{
  "attn_scale": 0.0884,
  "parallel_block": false,
  "beta2": 0.99,
  "final_lr_fraction": 0.05,
  "max_seq_len": 2048
}
Each number is 128 + 32 x the weight over its row's rms, rounded and kept within 0 to 255. Layers, rows and columns count from 0. Numbers have three digits each. The size before them is the row's rms in percent of the matrix's.

# layer 5 MLP up, 2048x512, rms 0.0345, rows 1148-1197, columns 128-191
100:186082176081147188100149121127101128138150176095098134141146090086183119133142134128092172119120121175060130165127178164123171134139151124165121138120122118143132163098091130088172092127155186
097:119107139107140168097062192084107137098114144066127159134113076076109124135100111129173149098101168150054130124077148159105142134127155121116087185122075193135122039130157205150112112131118069
098:129092091110092106135122147145104122139133099105113138149149129105123098161157087121108124131158108173150082119113134181167113091099102124135214175048102120160146137165116127153137143150099101
098:164109100158046104138132153097146107093173149144082133123132133143107142160137151121113125126100097150112071180157092095133107175113086071164112158089084162102141154146164072106144109145207086
095:125121175080095158132150115143107085095085126139171163114087132176074156110104130130121095159134122142124119131161130176080127037134123145168169123125161139153114128143214175113121140137165182
091:133172133116095117134090146139131110112140064161133140139092123180087116113140107114173143098160072151151081130129117107107206170151120089170127146113139157111132177158183198175136089138215142
103:125117113139127195116149136080122091128100171121139108143096117095155125115121107098099202070091145082127080144110138151069043112133106116082194096129095222104139058134168184143129121085147150
094:090130129114129143186140158064096109148071165143151165134135140106151130164153102154135119112143115122117048192119138140112132144114117144146095109090131129109132087130127158164137119134090153
105:131138149121091128180121132133134149081113154139171133057146133105115076140159130153093087100095071154072098169166168121142132120144088131085124125132123123085137128131220189127174113153179143
114:126117113082104076149143138141165062080175133098122132205086131175129113141077095068058119181174111143127110167179122177166197100135107055141153113107163141118112142173140125159101160084209107
092:104158168173128134143148133146152054174167094132151161122121077149112140138086074144082155149139143179120107118148160107135079144109103132124158138142154163149089140175094152140112102140157132
107:139106108093091170166111139111129173144165127138076128135122092073097141117101138108175104132165097132128137073182146172139112077123122098188124152170150153150188083184133162115106096144167092
098:181126126094106164119157151129140093095057140145141163128122133097128167094102118087188138093158132180166089140148198150086179104090163135161151135139097219158213089116124107079172139077121095
103:123114127151124145138103118115143158113173130132081139180129141114108168089078113133099158192084223127117091145167159124170093068067145114099213051112121120143158063145150120112150075100139117
116:156068145128131106122167173166148107108136138134147142149138145129089164149034162135143117128116114067161127137100181166088172103170145022066101119152120168163146081093190085134166096125156145
097:126096126108150095123126129041157121140056154087122166071119067093103179140126122130125114127074143127105117095150110171161166107140160148121170131115098151153142155117150124096178147141151156
103:152104167137126084158114144105171133046134137112169135132094122135079138137138114136191178138144101147145137172092151142099161161128186185129125136154149106147135117151156138077127140159139167
096:112164125117164160132144168133129188160179096134152125054118117156205167141112140176136141099139169145156134190168120145171176190147185128118191141120126147124150079159101179120156137155122140
104:144110132086060068149107106097075139155118175122147176133086131076182132143154052125138111129176162167079054166073118125170208171109159155139171128063132162149167095112100124134171149099129189
095:109125090160095122147114146182097121079114106134155093177093136157099155145084161070106117098118213169100120134121111139154113104123142106094127131096144098155099109154135114149174175125118156
096:095156134119070124120128147130129201069195091174115181126093114114128153079156137123138069090147134135127110134104152158190113100107104130107125121099154131163095098178152107138115110196184168
097:178151199095139124118099126120102064148133150127107158120191067142142115114114128147107102147106185146128127152093144128084093108097080147106083134153109126118131105189149179099136167146152167
102:095069170150081096131107182131157089109163143076138137156150121077155103154117130109125121129122114085126119130145121166160139140162076139097167146104092140153135101133095140173197112134143122
103:085115167130134116108113150128149087078104099076176172132175094116116137123057142089172113178169171155104122127144162133037191122141134089119176094110151124096116128113109154174118171104143205
088:176138231134118107129088143175133133160146083134120175078110143092074159032098090110139014108045123128102124175064136112114097116114110154134125102139173097091149139118171119097122179176140120
099:145093107137087044080089121088086122107183112101100148140114116103134066092151159146148193120142152129158090127132163088100101162205104109119163088149100154122165138137157107167208155117102094
088:197108112059131218206134073102155081060144124125135177150085114163155166132127085121124083109140106163149129147143116183136133117104125128079171118129128134096179136117156075132146135106182081
094:085107151129105121108095127109189152082108144136150088139144034104088091119081057163140088121128168132146104091053172085110145155067077146095145093120169136129148163129120125196141102134140091
091:092118077129070139151067159224163121119169078115053132143206092083078164104114126148118104152109114166088122142179144147136120083127135113097075079171135110132073153130093159139173132148137135
094:152124196073133133148115124170138155087114055142143092115096096130116104127100120129102059205094100142123133194093108145140196057144148009111078127144130100135109141134159119146172133117167072
104:117091122136045149211083139179157097184051172142154144186103134153093145139115098083133071089124119118108117128116142144085155137119096036058168196077122163125167142069186087133160120171134078
081:088134153144065111172102120181162126108171103129167101127149105146129119093137147120144098141100111160093097169113167166124161106189127054088082104145182160094093192133170126157117151095144181
102:149123174172128155146122144117098164078134137129142177165154108143133131124084155098077175142083155137118093133178135118096148085191138075140102146153154121131133134188160132124133117179132113
091:170117140115168089130099124141175105145163103167120147164141118137122105103086123119105119173070150138118124157108163123100098131138159061127133115127157138136098117100179070176127123183172155
101:122143174158170104179128157093091152131173153099102133154093139127147090150123091135128144161166144157094149092153151136175149152174150086075101122102106078146138149059119180134137178134104126
107:104104106110115149112093156197111154171066109193124172160125077090103084153140098124164126151105168125098124122126124149176151182080140136143101103091137126115146071101128115095140178164109177
093:126148180111091158168145131156117171060113158151170162086144110085128173093132150153123110063118132092143117186139123183082124091115130100099160100052183178124132082119134115132104107121138111
101:137164155092134063106131153083110091124133140156112150059039151130121075051133105138059093198142104120145104106179156131197136079108109085113092158108128106087119174170139153205084045144126103
094:121061121088101135095086142142129113137124097116139181170092159127110042139053169085106140057081190162125124125078135139096097130104140123055141180108112151158180083172115118116106150182146134
105:073043178169127153158129140084159105099143158135128127119104144102121105092083175158077103176172129167135116151159124185062081130144126102124153110145143140139195131181145135125114119111187158
102:170130138106167127163068140079127166120126100148168122105153094177169216132146044108124080141075076135089132130140141151130130141118124136135141052154110132136061158153146148131141175160144138
100:098125192119099135108113129114114096120145084105151189108165077109163094118089107141155097103125136139191052179096110143111160114134147062133150165141115132088197144133183096147174114191135124
088:123074114106128140129133115114137081135134164075143173113171093137135128102084153093146160142087195154123120132124144148088082092120190112087056106175124197151158164133178130123113097157200147
104:108089109110083098155113127113115172124148123053111155066134082084184118138168093196100131133076128089098114182103150107106135107130158148150172155128130136152206118127175093140133107146132140
092:078125116097094135180123135110136134094066083078150148103093094148147145126132108101095173099087114138074136129104142142095174098119115103076174148133097114160108095113156141110173153178179078
096:097067129171098125144166161150076115148154105109158142150100122093151072110103049084131090125198128133158078099069116117113170086173142117118163108094146165093141132102154156145146146089137125
089:142149121122114106150115140154101096127123150193125113174182107118083100135147135129114155138117150159128122150125093110076133163122110057134139130021109104194152149118117189137103160173149154
109:046184123160141122121087122130096161112185088111139157133127154125148077102118118118104120170132101204137110171124157139086081129145142103160155087080132087121139116106171140131189126199151196
104:111105125119087193122112142111171082116113182146121134193056086162108088155142174142162162064101090124122099144102103153094146140139095097109147130092140160109114059145099130105137138106110114
101:164135139120133138143042178089134137117112094114117125141164073152096210096128094079058111090137143113144040123157154116164112105140141134124123128145141159152143133157137151121118113184153100
# layer 5 MLP down (transposed), 2048x512, rms 0.0321, rows 1148-1197, columns 128-191
104:121202087085112138092076160122112103116127098105101150114120115156175150178113079099123008092093104129148173119119115082089114109161105090152198059144131114113071088232170099223119135170138076
099:193156159171061126116124141160113095171121130139156074178155140111183090159126115165141118201169141118127139188076054085113141095141117085116151102151104090103115112131100147119126144108151095
096:175183130142094124118143133145158088125151099084066105133160165132117108188123143143160120109119138080143136122152135166102124140092082107100115079139096144152131148212108090139161081129176115
094:122150170117134223153123114136087123189115110159143088147135093158119082105142140136161185119128073142127104109115109083157205139130099126155135075142135157120178158161087108096176105121174154
093:116114137108077167135143136165163090171158199114109140144128188115101169166127135059132163117174144063137147093097122142083101164134139146112133160125156137155133134124095121107151095086160119
083:062177088088087173117115122163162181108160118121096148161128085100111148105136157117105130124170126176128167125183194151118111080110144112126147153109150061149090150158168116149146122112156169
109:158123111088133141077075159129094140107107146112033186151110116095114150139106107078143066085141059076120104172062125139112144180136132137070149143121143146179145138135148061091133098109102103
094:135146136117096093127162130175124101099152164119135162111137086164156113164131065118113104165103168143130112113121101214147081192119167107135142108181114102119100088119064175106071160157193090
109:157134063100120203130097124113122163099177130152145089165140066123144166126163139132159120157078133125081117044135123103096136161123078118115142129085134091135147121082116114136129170122085148
130:102090164169085078137171086109176157177114121146117176106140091068129160130146072133136124138199162136137148130143131128136174140171149129182153157133143147140083104133158107124141097181141131
089:118131190120114132109141152117142143151133149095128094130128095138167095046160111112113117171065203157126130177136069151183175098161164147136101139158103171120145130103154175124095082089148128
108:148172153152121199108161183123104135137102133154159053147129130138109136134122116172102138065140145120151133053143197095156135164105124153139171145105095094102144146114083128151133100072172117
097:140095102113175176106058116152119135136139118131112101082120061110132120116131147144166097108112090110120115165157117163131113116120132154105182131049145150127152097082128098102160177114135171
101:140129166118117157078131149094147151123139149165176181096088076178091153184148169069119122165162102099074107125181166149131150129140166045137122098105055054052087117145128193193137098100124200
122:187108085083167119137120118097147082156136169099107132088105151131094123206181105131113156138148138108093109106063125065108179131110137177077152096075096144078089139066118095149169138169157161
093:144052189155140135154168123122113168107078161144151126100167083121100066120134141095161180151110144077099123150124131140083136120184152141091124164156151127112152175167139102116104091138128115
101:149095154201118157125140127129157080096119106104159113108118094125070102138163149109167149175170144118143111175134143143105133151165157192161139156155133120105096134191138139134107132131143102
090:178150171125113108060117096123148071108110073099134200111151163163165141109136100158150108155146087075116126103159100183171119193156137101126129115063174102080077074123145099166140084154180149
102:210110113136185166132068123120155118115136102069138105073092151201157169118164165160095116151126143097086131135155097151135111123126163126131107113137178040137140083064104101138115119104108160
094:128176124102107118140052152102083111138131151130093145072139115089136130100067141071110142156132094149171124155131082170165123133153207120107087123131150114121114151109113137150101091061125153
088:175144146141126104123085140116085090084140107113178148214173130095138157136092117085113181129171139139072148108137144143072155084187137057083200108118138188167101121134107063090180094110127149
101:139139126112142123132117114180128129150081098117135083125192106131120066101151107121122114159157164124089117147115110164107144127121153114111116151172149078148103093141179096150164123122138114
102:145079088093143170148109129141151111156173104184092126162129129108095119135096129150150188148139171138139148180077103066124169155103171124155125099101204174109107140122124102057133162083138176
101:102128078165186172099145160171156134145114225186172156077078101114158142121109140171141145133158122122109150106047172130078075181126109126141209095171125133113185134127138111135106164080085093
084:069144181131141143062117130091090208095137078120166137112132106117144151112090148119139151112124135158137131110097185165152137150162139061114131137060090118114160115142063145150149087131144145
096:130123097161109103147113116078142094118162161118137101121159141143147143141152110135116112120091074154099162112158138165139137161161129131156119136160159134114098082099129106171055119109206162
075:193057143091110121207135119163107157114095147104129107106118193181114149179081148160130093149117145180116129146156136190097111152076091192144164172123138126116120135165089076116173154061121118
098:143145117121088097153117145112178108102122090154115081131042121142142127133127128118099084108136118168101101118095111109094129154121095081168086118087145193158123163126144119129130134126118166
083:189106173168175134132079159103153107091122123128164091161134142144132111108150175088099092171102114132151139214109135134089146148154162112086169091088160177078151137172149115104144124099183170
095:079107130075115080093154121154114199137116026159151095112093096148080139181171131112205141088087087139147115109055117088161115138148091124179161136088149199149200130153109116135125146122165115
111:128102081118135115145177115105143059167146126174128130178144164120138125050131098178154103048104089167105130137133109117099161148164173138186093129087152071128086126149155197098198149087133145
076:157101083127114112131165120092156094144172140073174137108078090068115078081126175096146113106155132113112211120099098158106180079135163115066203080152124108158169147130177104147117101106150165
103:125096140074140107116135125104127162107147118118121174182177151084162177180135158169134187198133118126141142096094089120172117182135137129144106153056097091178068151095118172131154124099114131
083:093122139116178115158080124150126116129114131125178111184113109174092100092097133160129141072135072135112130112092091105114172107168124108142101108137161079152162140151084116136141132111133045
105:134129128150137109112123117130087154084102173140117182177106145165141119092088125181129113126123088151120097121122114143072094155152157139110087120101126097090154166175068120129124118208170110
111:122128135150087107114110129117153137142153123107134118201127109158097093079127152144111127105139132137089155080094129087119134115096133110098179121120086086110169094113169057109153149099113154
089:152078134147103135098088130124131103167163095133098103161173140159172099156106140131124118173128073080085190115094134072192123114131118084124123081108163093098040175121093170173090160103149119
104:179133092122147089037117114093098166148079171130132080135116092113121094175129147117050209171115103130121058151144162109216155093151126118065134140169114140149092138052093163117103179091147140
093:198130138147085129074112142136083177041127102147104112171133125124088124142189152092142107180095162138123157108107082108156143147061149092090136191087103134122095141109141074137091113129165116
106:109134135090132102102122148164076102116178133086114147095171137127187128122080147133157108149154133155128098107126114165106164184139124113108143166140083072116137101149099118121159146154139084
103:133081073155175134132125121078156134138107126146130118177115101152068140096133124111179072110140121125097124130177082111164221099085165143173097180081090153068131117145083178136127119156121160
092:136183098085127096121119143103144119151096147150159102114153075116114105132133116079091123118141159117104129097159177137070114146184124202151174086164138133207131086112166168121083127127110138
087:113163122146084183170074139135084138143087123163142152087173116131165118119103080096125147135056148136088133118127112112063100161162183132070152095138068094125144156085152183095136105101174099
109:065097132137145124046156124148095108133152103122194178153111152126140161103183131101086151096185103105154188134154127134148132133174135062195111144192219096119112131114124084112075142131118166
088:128162149184121067124036099144113047160108085146123167112111095162105093138139098142047066075130115197172115089123098154113041145161158153090103068158194187134117075125149110124167093151028178
093:186152118169110115132111127103103163109145118136121150128163096176121133128174141179131172178142193145138140179077132156118131087113145091155141169176072078077156177059138047159110133061080117
086:157094128165172174171130110151095152144158121092170148139085131145133187155107101151032123120093080171159129078130136137164110138112169135141130120102153150091170120092131094139147097142145128
108:126088118128164162097098126092159135114117101183141092067134080086126132137181143151082147169103103138101108131182118158111124162090133122144159061156148109202212121123090129108146117143067103
099:116148140109083151137127116193121155169148094091122076138075181128118149123124178188137104132121155167124141147140114140125123126159128133117080126163107140161194081099116126097185172052149139
097:229140156111086133130080120079105115149093111134133140124161118143117143106152084144135139099178188154149132113117117107089209117104159182093103101092105109142104145091194148164138130100134112